Weights of a small GPT-style language model, trained from scratch on English Wikipedia.
Size: 14 layers, width 512, 8 heads of 64 (4 for keys and values), MLP 1344 SwiGLU, vocabulary 32000, 56.8M parameters.
Architecture: learned positions, tied embeddings.
Each number is 128 + 24 x the weight over the matrix's rms, rounded and kept within 0 to 255. Layers, rows and columns count from 0. Numbers have three digits each.

# o: layer 11 attention output (transposed), 512x512, rms 0.21, rows 318-319,382-384,448, columns 192-255
# v: layer 11 attention value, 256x512, rms 0.216, rows 191-192, columns 192-255
# q: layer 11 attention query, 512x512, rms 0.15, rows 384-511, columns 192-255
# k: layer 11 attention key, 256x512, rms 0.15, rows 192-255, columns 192-255
o318:116097104111114123113112117102163121134183132135161113113123151159120111129148114134121079112101121107111156139159122115137124114162110142133133110171135147149126146100100130119155127122145114
o382:152194146136162132178159137155100120135129143096127124154114097105130127121144123167132174113123156171140099113044093176129125168108112108130125104110101122185135133141190109122108160103123149
v191:096160098083100088109127073119124093120143139158142106167119118088146138117117134166112082142127117085141132100108128111126122157132183065106162132138179139150113132120160161080130108167103177
o319:144089128156129125161136162120116122134107147095116139147093128142122138122118104116129139115139106152139135127114090161149123095143131112142123133129121121124155150143127102152147142101159135
o383:119114172134123157046110102129164193123163065172128146070124094135139110113156131173126129143117194108141122115145159077143137144112112117123150114100140097146096093134095161125087099151119117
q384:121145184097145150118186155156143132145109184128080069120113149121130165099122109152093161101145112119155114114121132135126179103102109130151152142105101142064130104158180147118117061149150117
q448:090115167096091131127164149148138144140129156152119128098098077119110152105132138151119103115137126131102135155120150110123158077109115164116152121129160147112140119114166116164122083121109116
k192:171137187105082116117131138137124135133147103153135127087111123121139101080138174117103116136136098093124144111171128183129134055111123141138148080144124100123144136115172119148120118164060135
q385:105125107142126169082123122168127135180127140119171118134130164133114146092113188140137081174157128123125121155144120116087137137138120081123134148108124132118139108112139152124127138144156097
q449:097134134138115119132096142095144104133151115115124079140139135104135128110137130157144092162112116149113162116129091165093154135099124165137164167115154120126139098125129069105129109100152114
k193:090094135153138078137129136116110150133142112119150126114122130142146137081130098134118106171121110094115125112125132121145117123150124142094162139097107149136105126116109155148131109147157163
q386:075202100155103176126122117154109118128174098133107089136185148117122181150151132141075102111168194124125119143123129133091167111153110118096089071105148115121131140099120150113129143126118138
q450:161104118081162123121104138115093122150162120167148159144132150098136117131139107123122098113162122112104099141140133151134163143096114118129122170117172121098134117118124178109125154108125128
k194:137143096139135120098175118135157119109121117119084132108124099097125126157138123104121095166127121143107134127117124113131158120133093144138104092109137108183153155120125138122095110153179153
q387:108140129157095157131118118118118129071144119070151098159168138157171093126130110100152124138158143140132141126120126108134097065181133159116148113114110112129132111131137103115135137124144167
q451:108106134116134055127062137137080132123126141140137125119149151107139126143112132065127083161089115132141158137138108083143061156150111095174137170107141084148113112162132140152135134114157127
k195:101136131194073101117120107117096140138145104169166144137114136086127173120108133090159121135139079116108155151096126120129143112113112135124162129146101092164137092137080131105164143141145159
q388:107121101132143109166137145152127100075134111105119132130122143152166130091124115136146115095142124102128099124121160086147105147183110122079112101134113111132101123120126184147144113145127099
q452:108080132128132124119166131108148128138143131141142120090149156118132107105166165095137121110144089113108150113098168119155130158115166147104127172146124132166102162076113131121153111148105149
k196:093134107136149154123147091164146126103150107106126087108136088112143138134091116133082140146148098130104155126133102131147103147134126096160105127134124140143118121160129152128104097119131129
q389:128123112138126091163148112141141184151111130125130164132149135104138119150126099115137130121127183125116134149155145151136140108102118130094118090113127074159089156141145127167155149126136123
q453:149104130118096106117136107163154158141124085158139151123110147084142106116086114135141127128127122108110116148119133079187103155094178127145141173124093137161140110167140152120119106111143109
k197:120101121144104116127132154160138107117181092078153162116128106098143148158115063115117172096110137103129145100127109132118123131185124128142129151104124093094099118140118164140126151096131113
q390:129126106132162099110167145108102122169118161133150108098087162110121127148179115145143148103095107107156101193119136169148140096105124113112113156123113126160144137105122159168099125083059113
q454:144129119125121065145140095100119112159145084117167112114134153089151138149141125104123154113168146131120099173119099110167150109119155152164130121110147120127158158169153116148110145126109151
k198:164144137101163152121118100120108207107125075135133113118131109157155104168156151124188117098123129161118124139122180136143123130127138158135124149164097122121149118128177153121129134114096142
q391:142126145120106131109111169175135106130106160120162123146132162142140114125139111118109109148120104106114135155114141095133110174102136118097079113156126131175095151163124125104133117132126078
q455:144144119065121143139119174130111096174076102135134120145130131098097139088130119129117110103147147078126096131058126097112179135164136091139112111087137141140147102119129119142157128140126111
k199:148124140154145093161121144144121138111105148158149139165103143112110138126112085092164095133098163113135158165140179145116136143141144101134075103140105125133151102101140168125136146145149146
q392:100085196165114141133097144129127114141141140196139123127118140097137141111147095087130104130126164096127146123088145126073131157119154158185113096152163115104107132186132210189169123151173142
q456:077169115144145180160114126133108098146164098149131119142134157110161116111152136099114120124103127108149130149148123127124161112111167148152131152133089128140098124118153153077089121141144123
k200:119078128113118103092108103128149160129125141149099165160100138138109134156128152124113130116081158099125153103134114138123100139165137111100152111141105137171158131147096142140128149121169158
q393:129112131173134161117124144138128113125111131161112146110151128108111154117127130110132122115116154146113146096154108130159130126116130089122139137176123151104138118155104080105125105131102164
q457:075112078158125116162123106114148123088122105122095144147114130125104106136116096103100128126145163159113103157148135125124127160100171088116129138121147145109151133114111119132149131151127107
k201:154147150134140150093085136094093086123141147104146114142105126105097101093134149121135112137161123130136129139112102151147130137115119129129128102145119153079134134136132115102128105121121138
q394:054152167145170096074169084113076131136127141161107118160129131123118106077120147108131156108144124122106117100141154157168119140155121059134149133120135085131109090119151153153139155125111098
q458:083129162150171114125148139100125161127132121093095147100132146102071119129104125105129097132145112115129095113124125141112130128141123141160147116143125147176103134152112143188110090092162126
k202:115167145095147154136149109108090140156111156145121137125144129113093128160105101119098133129103142096113116110117129150136120115167162103120128116146157107179121108098136161138109101118100133
q395:137093104143097119168102158090108130127128155137119144135104096156120119177119127132133128142082130156138117143149091139171133142129141162117134141137122115178120125139200115110097095141095122
q459:167096113138126134138112188106135104141137126131143150105103137142133120166054133104135135135075138138134119122128108114093139108123105147154125117133112117137114112117081154131119091169131150
k203:119110120169108182168146116138140129111129103119140151125110112147120115127094103154136160119108160150119119141161123121142105124111135128102122129136147121128132115122140118136143159138114117
q396:082153135130109122137138130095109143093139104130075124129117161121122102112088167167106101118108176079068094173128095111129146132115140121113129133109138145132114118100181117137160146142104126
q460:150164122141129132114095134125165089111135105122074121126130157159117144082129135114178116147182156173105096130186087089101094139135125176140131123112100157143119112104143143143120124155113109
k204:097130115171116111146106107122120096132132159109101140117148110139124164154138118130139131121109156072085108140125129131145127141143107126118137156148171118089164118088141159141126159165105161
q397:121118126091076138123135131163122123130159090157141132151114166111125167098141156125114175158133119154130116104135092080098127111113125111098121121160134134129135124134130152152140167112105116
q461:138137141106140120136118149146081134123137160130120120125152132139085137154143138145144106189127075099149138075102117116111087135132142119082095120112134137146128104121083139150133122114155119
k205:160107136114109119122116119153099168141119117138139097155134103140155135133116139089141167164149135100138115108130085124138128145130147089098147147110171117136118126139134115093127115117154145
q398:143096134121125125104130128099075103144145156145181147122170116144144128058164120135101125125076136130107121133137116133093112165116147182123106149097127134119157093170070111170182123115148125
q462:157118169122115154116097094124084117093114131149160111178130153114146101130135099104101123104121127142134116126101151168103125112141174120170132115171122138111104187184156143167108168177105111
k206:136122111115132103151151099117140124165112124157082089152140146175141122140113136101102144121136159106135144101086135140126099116098128159177115117175136140069075152144142085133137141142168156
q399:119103135096142126072177077173125119102139162090120111135117138141129144179095110142111137122171099130112078149144155153134110155112159138113166127117163140156103128098142151134168138138106122
q463:152130134122115116111116125166145149147114105171153110137120119094134093151086121140125129096153139141132135091147126095148108089102154182132153148138133138113133115148159136101133117136121142
k207:139105124129130135106120111109134143127127132092077097126108084119120130111139097121147122088151129070107144100111150114131157123111155172149134148097135118183128115135100114131161115146140083
q400:133147117141099153111156130102158151145143108125140105167118129159133095117143118110147142106105063154156118124145136134120112083110118135130097130111135125141094106154142044076146089097040112
q464:120166107119112145116195091150152142124117160076120137130127102151157115160160118150055097121147146185144129114161106163113174130129154101126148112092087120126113181110112125108145137148109138
k208:123134125137128126138138132119129140173157138094145159116156114126128144080158154159139147121116154139182142105124080139134165121138103093145142103136116089137093124125133125131157095109147130
q401:145169135116123102103147148144153134120130156101091167123125180150159101154095142148130148122165157135149108149116124121143151066099087128111151072129119128146105109125164211173065088122135130
q465:133140114146154112118146114146118117091155145120136138063115086155108146159150136145108155120127154138143120149151123102165143110090143137162153149121118105126068139126167175138065114130125104
k209:114162120136141137136120150117084118113145150133148140132148108157144126116110149155106107103137172100119140133131161133133136131104110180126107122104126118116109109105120130146119112149135181
q402:143134102160090116091105094190133127107097170151082112142123129128138156143128123128116101126133101097144175116109084111144120151101162129122117182145150119157149130082128109124138117082192163
q466:143125093158116129113103123125145119138166159141126111167106143115141152152124118118105157112132134113172179163114120139111176151125112125141143119112128149154155147131097137109153148078142121
k210:130150113137149140155143115140152179143095133156101166174138122154125134119161164159111147148118051101130136158123117148118097131131138146138131111166141097113107115090110139135137162127119125
q403:174117091130131126094122094127141144132108148132145138145125107136127145164125108120136105101163156162106133167139114131153099120120149101114146176131082157111141148128123143139129146115145124
q467:111134107143132143127151137127091132136092110146115135093136156100150127191146130111157100121094096108119102112143145138149123052145122101117108122131102119139118135120133126151126145134091122
k211:147132100138144140108112148125083159102113118142141152132115140133127114144111118110154062110130136129096145158158083131127148124100140098144119115114115140098144123117092128146126111140136142
q404:154116151106136154117113139125142129138112101098113139135151123152088125148155131123129087107151140120121125169140113109164162074164188142123154171140129192139129074121168127122147113150124113
q468:135168153147138103173118110164150103127115167139138104120153132079128149123126122136132098153127152117116112091147073111149136162170105130124096113152104144137144106173131111129119094162115114
k212:125146105106119172137134164127119122120099180094119135129123120113160111137121105104123134092106130103144092119159088125129147149147139164106135140157151078137150105122110119139127165191136105
q405:147102147147130116122150112100068125176132127114138140134095115100140155123157144125112117118113121122080119144070141164161128111111098140113147100136132101146104177125154082140105135096140128
q469:118134165093103098119141149135135126122130097120149130121117106142147148084166148135168157132171133151162086082071132161089114149118133129141131083141158109125158140102065123105119128094129106
k213:155148135076098139066146148085149157135109129112159136145133106150117168141164107149120143126188097114106099137156123170110112160138171106108138140149131060127097147141157152159130081136134091
q406:139123175139121137121123126097119142111136134153149083159103099114128136137121148125076132143161111120112132094115080113113170076135147099103107117091157147138119116179168087099112123138137159
q470:112070112143125125159103134125105096121091140160117120123077147140125132155128118138109122154135132160117102141136091140163145160103166117144060158192131117147102099123116123159096137088129112
k214:079107104125112133131124151130142064156118156096073086075107112079133130115119110111123075111126137119133087127141110107147109156130132170149124148086146075123140110157136128088130097174147139
q407:140145103136110038108104157091103123126100131118164129139166139123137119096142111142152157101149170114130127140101141137113133089131067144122143110145120147112159153145131136101115127168111103
q471:103090109129151149150166119123139155118157087111162090144107110137123144129102112149141146153144164128122141115152144126123118128108152150123190132131131130113131144150131099099128131144121122
k215:151165113121123124135082155126102103128144116110132152148127129079117138127120122155124134135144149115114127157132136145137123147143111126143128102126116072097158128141128129089163156133115081
q408:145143114122138108162120155164103140079117128162135092170158113196127145131099169126101104173152071131162136083140126133141081122134116149094117081138094119128134158137107107163157144129145142
q472:134087163122057149132116125119100145128105130092116111119128159158161135134113161098180149137124089132149161123166158123151126114116117121114144117143124144085138158137097122130106130155162165
k216:152141142105114126147129115110095137094161124141122184144199118089131174158106193157162144126141141151141095150198133093126133100173145095141110150092102191140139146111127133120140126140173131
q409:169100146164142116110108123131108123137104118110189106135111127121130176144118136101120125104145098096081141125119117128161120108117141131140163117110136124116128069149142105100120105150125139
q473:136133127117142082126148155162128140090132116138161152176137126138155105146148128130122111106139104101129132116102149168088126123153102139140084094120160117127120137143133109145117111123110126
k217:118111084131131130131142133144144089108130115102168147130115136102129143102171182168131106127135067107133192094135136122117112064150134097093100153125153108098139135089171150123101113126109147
q410:118081146147081104124097145080147115118155122119094128157119128127139117148160132122142121146134121060115128132086166150129160108130124124142185089144115106142119135123135129149111189077135132
q474:138107120147105168125130102120156129114153105104124108105126122130107137177131102132113134113130177170071152119109160155131146139158128121142097142134127143162118154184104136135099126116127129
k218:127133156117111089110109150117161102096144119104136111132121109114123085161121166155129132125114131127156112118099161138111120117106148090140151104110133149135099119163135122139121145092103139
q411:111143115169081114117098120158071108158142100153138105134128095091118086139141136139115120121098149132142123058138132093109116128130142083112069137123130165168153137139090150152151143128135144
q475:106103127141102098100128083144101177135161102150137126129109136105104119150122125136126126142128123154127117108147115149136127144142112131141134116103134149125126123164133121179155115100126137
k219:138106108090109124109124152123120161153132154160090164132099127125151101134097116148157116154087183120146146165126061143151124117118096130141106104131113144125093090124135178121151129132110132
q412:149149161150096134112161138132115123130167112147080161129130141152108158057141122143064106136136134104161132192147117122115128109113102138126111102110120129157119153134105136118110113105101151
q476:095142100170144126096116092120116168124157144092124122108178158134122131141117144184141116095143165115126154149116140148155101108085107083131116107151174127116151136162079103126087118127151136
k220:129132112157092120131125139143125134159113117128101084083133148167129143117068141151116112124135139113111148076128144144140134151112108153160103139089162137150127141155128105129151114102156120
q413:121139109130138103130167109157097119146135133108128131116143106104100120080114138124155093150102131138110160107166172166120154137133205095120116112174115134096126153145133120134110082106136159
q477:135103129101116122129109095158156121095116129156153088092133127141103147120122149153115115123085118151144181056127195093166136135097131061148153078143124137115120106140105077146118116112127118
k221:119102118108121078103146158142120103118118110126127094153141136104111140107141135074186146141141129133097150114167132113126144174099155097119134127103118113128104154143146147163107114120166127
q414:108133110134171157127158159107123127110150166106144091124162135211119098139107098120141107157180121153131139133149146145093144125117072116138095117136084107126117146137100134147087146119139148
q478:138102130153140128120116144116102121148120131112165121111134137094155118117121111179129118123147137117134146109149111112107146134148166129137174164131095092129159111115122125108092140099149093
k222:151136124087090132092118143147127144122121131158120144078143103160060130084122122107121114121116131131127095140111176166144115116130081113089126126145108098155124125151140128127161125139160102
q415:160070136137119159119139163091132096105094143107153113135167145130110096147133125128189148148160131141081139137133156127130145128131134139151201142110136143092099084098120137121156156167095114
q479:135155150124144145107064156170095140133143142127127111086119131156123126138157113089131151134110144179129136126108105125085139124131120127129160135156164133126097144142056107126154144144138157
k223:117130104126123157146113146128089129069147120145113127108137117127140139118107153104128098115148153104128108135134138112179087138147146117190157172148122081157134151116120086123098125127101121
q416:153129139156124149142176146130117134168120124157151097134116142084148116144129132135110169118115118133098133132097116139146163141120148168169157064143141147175155168113158179054162154118137121
q480:090148131127104126140142120135157127148155086113151113096113122121111160165145123150116125137128122141122167134133137109120117108126141142136116152134122124120157182115143151108171137118176116
k224:101145158083139128174087145116106125127161105085097083111132116128113145130114121126132133161163142103113081161144130133133161081140134126107153144145167129188101172131133140120117146139146130
q417:185141156121116156085142163154104144166158145146117073146160119104110185136151112154068088111156121118168147161119080124124126132130111133109117105123109148133125095130110113100128138107128137
q481:073117171105120124125128144155126133161119128119108112134127121157104139110117139134115130120149166107149129148141118132144135135079148134123118140114123084094124143146137110158137129177125131
k225:188125116113089134121138090136109175111161145120139140119156093103095132126157113160117094127123142121175140121140091143121165147097132164160130160119110128123155139135140079124095129143137117
q418:135142135136134098174105105151142134094147162104153145145142109111138125157136112127104105093115111143173103118123087096124146082091108133119158155092148097117123122127131131135134095121129132
q482:182138127093149149120175149151169181128129137118155124134095146094134159100145162088125129115096125137124126114116134154107148135117106139145078190124126110123164136121092102138138118152133115
k226:128170152169125142128146107084122149118143148140138161176113143132134171175106135149125140129143094146119154136124126114126121118150148150125102098114165171129105122140132117128148110119169136
q419:159116123111148121121171115117148132143165118136118127156128109102154151109119139148099109108161119071112130154158101126143116127136092111103080099130101122140132136126143153095121155102154069
q483:118117127110100147108113095133132144140090116139107131126148113163155095131106106126151088181109161180146126129144129137126107117142128114117074104134139155089120134098151128115126134138106117
k227:114149175115109143141127128150139104151099090099138116158130109135142100125116117120137100162117160111133120076089157144144100163117137139095112112160127126087149160136127129141109136090162156
q420:142118114114131113116121147149113124121114096045154081102125099128108141115134126134105142129143094131158130155103087128094122124140095156095138200145103129124118133146167167132125154150138085
q484:111115121086157094100113108157132113174139162120152124150122103104084110110074148152133202128137115152114134125125154122128115148125112157107148130120134105158099138144135113095112128090151113
k228:169143093144136138095121136114089125151091106125123141121066116102122103118093128145134109138096143137072138094118123126122101107108124150147146134119133097125129145151125134142146175156109119
q421:106153123151142129140128134134140168066148123137163134151121111094149049110186155103108168088092167142136118115118098135106139151132128127114131141103153090123094125146114132093151158116140170
q485:172122130166093092176112133108123127136135161193090108140076139151146064147144110140162178125125145113116150129093098140072184119122132156122109068122141068120084135095158073131128114113135147
k229:133146124091177093157090135115139117133124115143132130126092154114109142125132148083108089120138139139108149130117124103074124108152138166142077194120138091132125121084102172121058139101142163
q422:143102187151140149163133116072111101129141143096119097128129127131112080092138109140082132156113182145129140132148149127088147156119175133137091087144148128147198106153098159135162142117179128
q486:118178181155126191157157122106109076131140119142101120132135133091152174077107119094087133086124133117103127107173127174116126118166111095125157129138152118143168117105103113089113121075115177
k230:131132112115081125134154117130167146113135078129102091115102111167121110148115119139130131162135138175130154144130131126099130124126109142125087140107148147144078103148155134168146128164127138
q423:191108141120116117163157178184120141153161156105124145157122121159143152139142122102132150163112100178125145099126130172133140142144145099141127193136097074135143113089123115125116112131070161
q487:150134125143143188113160120104138113126187095130110100139132115146113148120112113157137108098144133097123116128112095102143118116180117116166168148113108108147112132096146127059102126080110121
k231:134082133160123143113151163098135135170109123169121165136143122144123120170065199171144153119124075095119117126118118151150154156164164089160114154117132109165164109105120141145108150104123137
q424:091164129148125105152126117103115110136116131130097185128116128128150098090163118146122163142081157120134175116116126136126116111151174054112119111145132123134115187122083102103130119142133135
q488:140156112122140116108130162144133133102099204133132087109111126083203086109112111135166105117109150120131143130124121097135093124124103154137131132121085137080111165144093113126139079165147135
k232:158136118146113146133125140145122125119122126120130110130143110100100136126127100134136141103120117108164080176105156122120103168139118132115132197130110139129164164140124129101146166151136166
q425:102127090172121103118149119184121168095111118094146128119133102102111138174137116113100131099113166088146131096168118093099092111118122117101148179118103114105134122131140146187142138126103123
q489:152134135142125164155162103126143134171124123140134146127103129137143115117134131115160102101108113177110101133084142107150095080119123134128152130123084139139134074121148118104172091139116103
k233:113129129152111143114127123132169133101097137147149151096120153130134124152088116131130125152093115097127146129148134111110116149162157139116139080150128123097134120149088164141166160146094110
q426:143074168108119157171101114067126124091100131131131145126148126116099084153142107129123063117127135134120148101122153134124125126131135177110110144165183112134135111142138114117142151171135132
q490:124098130151138165143090116158117127125133151135161161152138130136112089149110149123148124081123161169139127151134119118102129098135117121127139131148127178161092098166107121157118129112127135
k234:175124171064102159147109094152154116136157120157154121129095096132149147114143146080140111107102102124163099157119156163148108100085148156111176163098093150088122102116159155115109097144146141
q427:144147174142134098134131102043134166111118090145131162118133114111112102149147134159102125142134143134145084163175143129163104145157147124083119139139132106133105135165117123112140162083158145
q491:122107108147088114124149104130110182174122130123120162109099120089116124086129055133088133121134124133148179102138126117127099122121100098140138131155142099097132135132129120145142132108120131
k235:140111135125097122118102138103110165167140167100101145150147174103103068145124130123148179108177142101127140142109122150125086117126092102119125150133123085125055110123147162169097144135141107
q428:150126133132147073128119148126106133117117121164136142153104119092152173150119141123094077149119108122108104093139149146160106129125115103141086139138179130133103127099138104117100120125116101
q492:142102086124121174156069117167127112096125133114155153112098130106112186170124083140125123132055171160127131157135159122119110114146114113113073123131125151149116099123137076130141134150122097
k236:144101123096094174105125087178125115142116103123148144119131123143178096128144131124096119133142121176102102081136089147112119138099118175156148126139119175105098169131170145129107089151149113
q429:099164136134134132078111065078161101114149122122136123173133136132099117134093096147114144161149173122143138172099116132129148130138142182165121159143126114141144082109147136120147134136091136
q493:119125149125150137128139121109149109126129114089132142175143100119133132163144148101114143115107146095172132085137142127178132142124131158133115092131113136136152125145133125138165132135121147
k237:108128107153145122118110138161126143119125141125120127174110143156094085127184142124108117142132182177107103092148142147132130126103103173115152143098144121148137138130112130140094130170128140
q430:093170155181185100093126152101131111145161126139096087104156109146131143125153154139107113140123117195139149163128132138114104146116107133090148112131120154150106122230146134134122145166124157
q494:092136143151177126156131121161122128119105163119149161125125132139084132114155139145133140115149086120146129097128134126165102095100087093095171189076181113162120140145129186103124118097103146
k238:159114157126093079169118130137099130134112139153149132148128110152166099121115097144126137130142154141118159160106124124132116102146135155108165165149104152121113106145116130131093163118122102
q431:125082121126150146111163115091145108176106110132129166096099133106154090099106103095144142138119094081106107122110100116103142101136148126088110104153166120100109121100145132126127119123100135
q495:173129110144122140110134086090168147138167137105106169155172106074114138089158134104105157119116110090130056076110126134120138101132111133137152097107115115133110168123121152090108084125085139
k239:178136138131156138102130131089125124156148107119134127085136137110119160088148161139112148113130118164125105152093065100173133157158123127078128130144144115077160131119106153169144089133175151
q432:159118115149149111121141147162182120113106136113155095086083099164106106142163127119136111127135128136119116123146087121176143091128163148105117109126123123118120114120114119102079109163109096
q496:133162143195131175120156131118126128122155151139084115115108115129180119140116125125119113108125185138127145090133115143120142124156088149125118083143132095166109108119133108120087101131127136
k240:097139111158130089128176082123134184119117106112151115150146125147144154150141110150102113128145135118152153108131105074116136119158116138146102102113107065115159139121170140142091066170107143
q433:132159124112150125103154126183090156136105130123128091089148130127137157112107138166088119188152128092130128100139099157131145147169141151152126084145111127102122090067109118121098127142144105
q497:088166108142141121099135127148129160144151129121124153109119151132179136167155148181124145151155119121158118101121150158134113140145161103110137115101168111097126099084096136130156103125103111
k241:117158140157091157112133155103124145154140117105114120155173120147108153080108148128108090138133072103172123091159107136123120184148156115101143122111126124094120144123129120142118097136145109
q434:095098127099149154121093139112134121184099132131199098079093120136162165132099119182101137133116154092117105084135140123137170151116140126173097195080128237107084109120125143117130174148106110
q498:133087168138167119122109120161120116119130095134120111140148159127134113143106116158175141124096117127163133111144141137116132119144129141101087163146169141144112141129094123128094174144116145
k242:118130160169105128118174122131090140124097107155126135137114146128112147151150102116126158139111082097133143119143086120151129154106111119079175123104122131096152134118128134143127124115143096
q435:125071132141136135166126090119107131187126148141147137101125127092136133108145138137112165141113133113150168080107160117151154073097137141139074072138104165180133141117112150149196147115149168
q499:159160150146156133139122150140119134145131133174112126101124136114171108117121110142105114133145121107118121084097108121152125141121129132100099100147126130147124119134110101147133134130145142
k243:142189112091072136124127132173079182128096143124148105136148128153129158132111096090138128125115119103131118102111167105140151154098102130132119101134119095135145124190133141202124128124133133
q436:114152125165086196123172131184133153091146178139117108107141155131137128159107088119108103126184181162156125143092138155120143116163101125138155130111080097102141101129149152159134082130095123
q500:137123121124101093105164147105145109140078148155147148152109133082127129150124154142124101097127118146110149103111153122139160097088141152117165104108149143077118137135130122134167110165155097
k244:171142127165134196153150125084122186127158161129121176117151157094105130145113076129142115121175157149173158116146164120153099101147159171167136151126119108136148093178045137113154124126157144
q437:147093082146155145145131134187116104097115128106082084155092134117141135157105162154122143146182118141104157081130142113146123111141138098108153183138120117143136115159156147153103078101143111
q501:090139064168121122132136173126157115111128143119122067136108112100174165117092103105124163130132129145123156152176093139115155137141146114128154110130150129117127113105124106150157145133103080
k245:154135127155093138120144123089128106120172142138121147140127144102120132119145095106085121122146119117149135144150093133105083077168162130082136162123157124094131118118129099120130080151134096
q438:164139120138103142124147140125137126122104151088111111138159127119145099179132079144134139115162166148112092126116155102130147157107132135103137120135175131113198090131156173148111121113095104
q502:118117140122127090103127128129111134122173159096075114123175143093106120137119123157130135120152124135178076135131129116153112172137107089144178128173104147140147132120071126154111142125133167
k246:150151139108165127094117121151133139148131091113105131132121076123098125113106114120114150151153102108152103160133117152172164142129143125120137157101170098137138129118099127158144144116109120
q439:122133152120093133119080146129132114138113098108172086142172131059109117112159119167120131120134182144135119093075162113120148168134131105091158166107106105145142126124125139148138155166164150
q503:081179112145160124124106150142156077103152145123109136133179166077118079150089139155161136129157158111135092110108105120119144121125147121132140140166105115184126129127107147150124113137158123
k247:132089124111120121108142138165134139101117126155101143116108136156106120123117120121117144125149148137147105151131163109094122116106174135130174113088097119110100083138139153100130139140085124
q440:143123083184122101129144145161147147119178128130147108185063099156105146118131115099097118161103117128142116100105121122124122111171070139117117139100081089130169100105124101132102142119099132
q504:140132103130126112090126115111100141166161190130155132153095077097093135142102073115140085085132124141137149121111103097118121130172125139127147103106137139068105133134136131088139123167133122
k248:097137136111125115099126130123143130148107113094143123119143135091105125147141135133118133121125127109111112101126106112133164158127139136088112125166102088114115088120144131091126111115173127
q441:132157119125152103086140113115175100131138127161177123125128148102121112180133089156086171130107119193145093128091165088140152145130104124132117125137135155156116087115135112103106139172087115
q505:191117128137081119164157117129154097141127126155120125174140115127129126153146125142113191130192147131126121158115121120125131125145125144149100091131135125129128102126128163145144094166075089
k249:100152135105088108133103142156123119086117139098115125135160136137089114127119143124129179146142181140126134148097103179143183118152104130075104121106119129104100129115090142148128138155119110
q442:125183116134113133122160116146128102164135165159125110154106108121119127102181152136104131090171112116106112106162134132115127103119127093150178107112100086121145101104146166112125169057140102
q506:109162187116141116082142070162077127143144141118109133132138129148094112136154090110129121113119156110121114163149108127115131076139113118135080089091107108164115096189131144112121132137128119
k250:139095146130133141171129158130129141108128168146122090131115151142117104123103170155121115137116109117146146152121112136111132103143151139100165106130138151163092148046103111109132093121130179
q443:183072131119141132119168118072115162151138121159111135157116124119112080125133138108110203126140137134135100178083165124129157109119120099174113137114130141122098120173120096116142139100164168
q507:083134138104116126124113093122155117123115134100116157118136092084155119139132148157125110134082128134137144131152109116125132146142121141127147141126113136092094158083167102071180104108170101
k251:143091164110138128129124122143131131136115115116104097144090156104133183170141133136119098139129129144143086158102158124135174069125143111133118076143140154105109123126135125122160114142142109
q444:170160090123124092163107100131185108163130101126124111142149131161119123156093148175145127139135078119114120131130105099144090105133118112151136152157105108130119112111076115155094116111132095
q508:123152127096115129146111123139140107116129120149108116175108115119145149128131144117144100128158120110120120124095133087124129137094141125118126125141119127144127096090120077142133128108143106
k252:130127129102144152117130139127126104128119177109110108121119167114116178166125146158113137152142165119120138120127157113117134138174119110108118109172090161123154160130114098135187117128150124
q445:106133173159104098148113142110145139170075137118158110159175135092173173140174107100133140137142153134161149101167137115155162126121152162159148138145163138141120093179135179099162139140133121
q509:090121108135125108109167074147159149137123107141154086137143122121154117142141106136124148119105111090090114124116120117158120135139144104128116123106148123125169136103151139108132160094124126
k253:099145124146109119140122135123121135124152135151154076127147137104161132123128116111124094156077170166101139120150097123114115148133105148124112139102148113133122141191102188101099156153116129
q446:136086117100156120162140101103151163105188156152141132120116136125135176131141153109077151118146095183125134103116092103121147144150108121111130127143119166117158113144136126134125102147149143
q510:123108159137147142148122100095131146131145150087130111138122126167144149136147154113124142110154119117151131102106134171112129123153172156128121115136156131126118110147134154155096156050150088
k254:116139123142128126152134111137146145077101174109143121124111127142110149153088106131126117097148127133139133114159099108126146117153175130119164111119159115112123152131133125130099062109125114
q447:096125127109127117114152127147173102119090122117102148106116154089089157124155136142131136149159144161149113149150103101130125119115153134122117149099085110106133094097147143120123094151115087
q511:131145103142118084119160144140141070122117110147104082151121123115118141116145103182112168108129144110120078143108104108161159110123073079115141101149136141155084106105149119157127125156093121
k255:142136095138159186133121097153143145084147144146122168142104120115162168108137138137147095115131132137135103124086128132126148128156143095090155145153121120141150117139121117137156112135115141
v192:089127133122117140102166139146097106145135146155141137138177117136092145156130116141120120136145126107058124154127152156135146116133115129124104128190173092122133130139131144134108104134096074
o384:183223137104086156180142120147125155138170111153148092122165141140127093126123132132149136131133124125158143132116128138138118155109150129093138109152140116114125089114104111159101148092139176
o448:116094121137136115118101113117163121119104127096119115129098129119125127130115120111106164133134131135135140123135124101144161110117117154116151130106111154127136131129155132125123120146126099